config.toml
d_model = 256
head_dim = 128
d_mlp = 1024
activation = "gelu"
rope_base = 6430.0
parallel_block = true
lr = 0.00156
beta1 = 0.9
lr_head = 0.00807
decay_shape = "sqrt"
final_lr_fraction = 0.0
batch_tokens = 65536
seq_len = 1024
steps = 9377
Each number is 200 + 40 x the weight over its row's rms, rounded and kept within 0 to 999. Layers, rows and columns count from 0. The size before them is the row's rms in percent of the matrix's.

# o: layer 6 attention output (transposed), 256x256, rms 0.05, rows 19-21,146-149, columns 0-127
# v: layer 6 attention value, 128x256, rms 0.0489, rows 19-22, columns 0-127
o146,097,209,226,207,226,175,281,201,174,262,233,268,149,179,252,179,167,254,150,117,193,184,184,195,251,147,222,160,137,214,223,175,217,212,184,139,278,197,167,210,251,232,158,217,226,147,296,206,160,217,163,215,234,145,235,187,294,264,162,208,205,234,234,134,252,237,210,206,241,161,243,205,198,213,239,156,221,228,127,177,218,195,207,192,185,253,229,218,168,133,211,241,206,253,262,118,164,280,150,258,216,153,207,148,256,224,181,209,168,223,187,182,231,244,219,218,218,163,183,240,221,187,243,192,222,185,270,171,200
v19,093,182,165,168,291,167,153,184,257,210,188,175,144,212,194,205,171,192,243,265,228,320,242,148,208,214,181,218,176,272,185,201,227,153,271,162,177,207,152,253,144,187,156,250,103,214,278,160,147,168,195,209,220,229,220,229,201,128,208,223,194,210,249,185,244,209,221,199,202,196,185,168,246,155,215,113,256,143,180,177,210,173,223,229,156,195,196,215,165,258,215,145,224,198,171,240,146,173,145,143,118,204,227,185,223,199,234,175,157,215,205,202,216,251,208,253,134,235,179,209,236,195,256,155,242,160,244,210,213
o19,096,251,194,175,149,211,187,160,214,200,170,163,156,243,144,171,212,172,239,215,214,258,275,160,139,156,175,220,240,274,239,150,128,212,219,157,134,247,182,191,208,132,224,186,176,207,207,174,173,215,228,177,182,277,181,222,225,159,113,255,197,271,194,221,236,202,221,176,179,185,179,187,260,195,161,164,172,147,134,221,186,156,273,106,198,240,190,176,213,228,160,187,204,165,220,208,193,237,277,111,196,168,228,152,228,166,204,122,183,160,167,242,178,265,162,182,180,210,203,271,167,183,177,208,251,177,251,235,282
o147,094,218,279,263,155,186,221,166,197,195,144,175,237,171,158,187,163,191,223,247,208,180,266,182,233,209,218,209,188,244,247,218,162,224,132,212,186,256,180,197,208,178,214,205,163,179,217,174,126,144,226,160,130,180,190,202,200,171,136,136,191,250,153,138,267,206,138,129,206,252,184,157,229,170,200,163,225,143,138,166,190,190,240,213,169,237,165,135,281,200,203,227,171,125,281,269,220,200,237,196,183,217,241,209,115,140,238,169,187,187,157,188,215,214,218,216,77,224,246,167,130,202,191,184,321,215,201,262,291
v20,105,160,195,226,242,218,168,156,282,142,141,222,261,194,208,243,128,240,246,193,267,231,205,170,263,150,220,251,210,229,190,199,174,211,249,200,178,150,185,151,210,226,233,136,178,244,122,195,197,130,203,135,235,172,228,151,280,173,239,188,207,222,193,135,153,216,250,193,211,195,163,177,184,222,216,227,207,195,193,287,201,164,207,194,170,188,319,196,160,182,223,243,159,209,190,278,168,212,156,279,186,198,256,249,241,184,178,104,153,236,160,193,154,209,231,212,163,187,169,185,259,237,143,211,200,180,166,212,170
o20,104,207,120,167,244,220,169,143,139,143,188,207,169,262,160,226,142,225,208,200,191,163,252,209,271,208,113,178,189,168,188,180,186,210,234,180,188,108,226,192,203,217,245,220,181,172,188,180,262,204,204,209,218,213,251,117,213,194,183,243,223,207,184,119,237,200,254,182,233,195,204,166,164,116,239,201,205,196,219,247,267,156,221,197,203,162,215,287,171,160,194,242,237,233,228,249,195,276,204,248,178,168,144,214,330,224,234,153,193,219,182,202,126,249,203,246,179,187,153,227,248,117,175,142,185,177,115,113,182
o148,111,209,257,195,261,155,163,211,163,154,224,109,169,258,217,144,184,184,196,167,224,202,223,195,221,135,182,194,151,226,225,183,202,263,238,245,101,234,259,240,243,254,216,270,212,175,198,148,222,190,211,259,252,297,175,224,236,198,214,297,175,265,166,222,175,198,210,145,214,151,215,201,200,141,210,178,213,146,190,265,122,202,211,230,204,209,162,285,136,163,248,225,197,176,120,92,236,279,229,222,196,157,107,127,272,125,231,147,161,223,227,219,220,271,162,255,234,128,240,219,203,162,173,213,159,209,225,190,160
v21,097,197,210,231,184,254,203,247,219,179,202,143,252,181,219,176,164,253,157,267,273,271,179,198,167,196,305,155,255,195,207,124,191,185,158,216,117,223,129,145,171,160,193,170,183,250,173,244,173,163,180,181,271,237,174,215,191,229,203,243,170,167,221,195,254,199,159,182,179,237,173,136,153,187,212,181,210,304,241,157,161,232,197,270,128,198,291,222,204,206,311,155,128,183,201,279,186,181,245,180,218,279,181,262,179,222,169,172,191,175,199,188,192,177,242,90,222,140,165,218,279,184,166,205,182,228,219,197,222
o21,102,196,160,253,139,239,204,187,205,167,119,183,134,116,248,211,148,221,256,294,189,242,159,202,263,139,196,191,215,159,193,197,197,201,188,158,168,226,191,232,148,210,239,187,216,185,159,217,162,223,217,171,226,203,117,240,184,213,108,269,221,154,180,334,218,160,190,233,168,277,168,204,185,155,183,236,297,217,245,198,198,207,215,202,228,164,107,236,153,235,180,216,208,209,188,172,168,205,230,187,146,292,193,203,244,156,234,229,182,199,228,185,203,187,260,133,194,186,150,254,240,172,249,115,178,220,209,209,233
o149,084,197,258,156,157,250,134,208,204,201,258,214,135,190,127,234,287,198,192,210,257,181,263,243,243,249,185,199,213,233,241,152,184,175,193,234,165,220,230,193,177,211,195,240,206,259,196,126,180,196,170,185,170,243,240,117,177,168,261,191,205,219,184,199,223,197,160,167,171,262,186,253,230,222,249,211,173,199,188,177,212,214,191,234,183,144,131,202,225,269,178,245,178,205,215,234,207,227,220,164,198,158,195,145,159,215,217,181,198,255,173,231,216,246,198,246,135,190,253,183,184,264,136,150,107,187,192,174,202
v22,103,233,198,251,188,239,234,204,146,195,132,151,172,192,180,176,177,219,166,91,303,224,224,161,164,218,248,212,195,228,265,199,165,101,197,164,174,187,197,212,178,208,202,231,236,185,253,165,166,213,201,162,220,205,255,155,225,145,261,244,110,254,131,241,199,157,179,229,224,261,145,245,218,263,175,173,197,168,200,240,178,222,216,225,173,303,206,149,223,225,161,220,174,246,177,172,215,198,267,237,223,226,168,235,191,181,130,181,230,156,240,182,214,235,187,185,173,205,211,177,225,196,198,197,171,161,173,253,213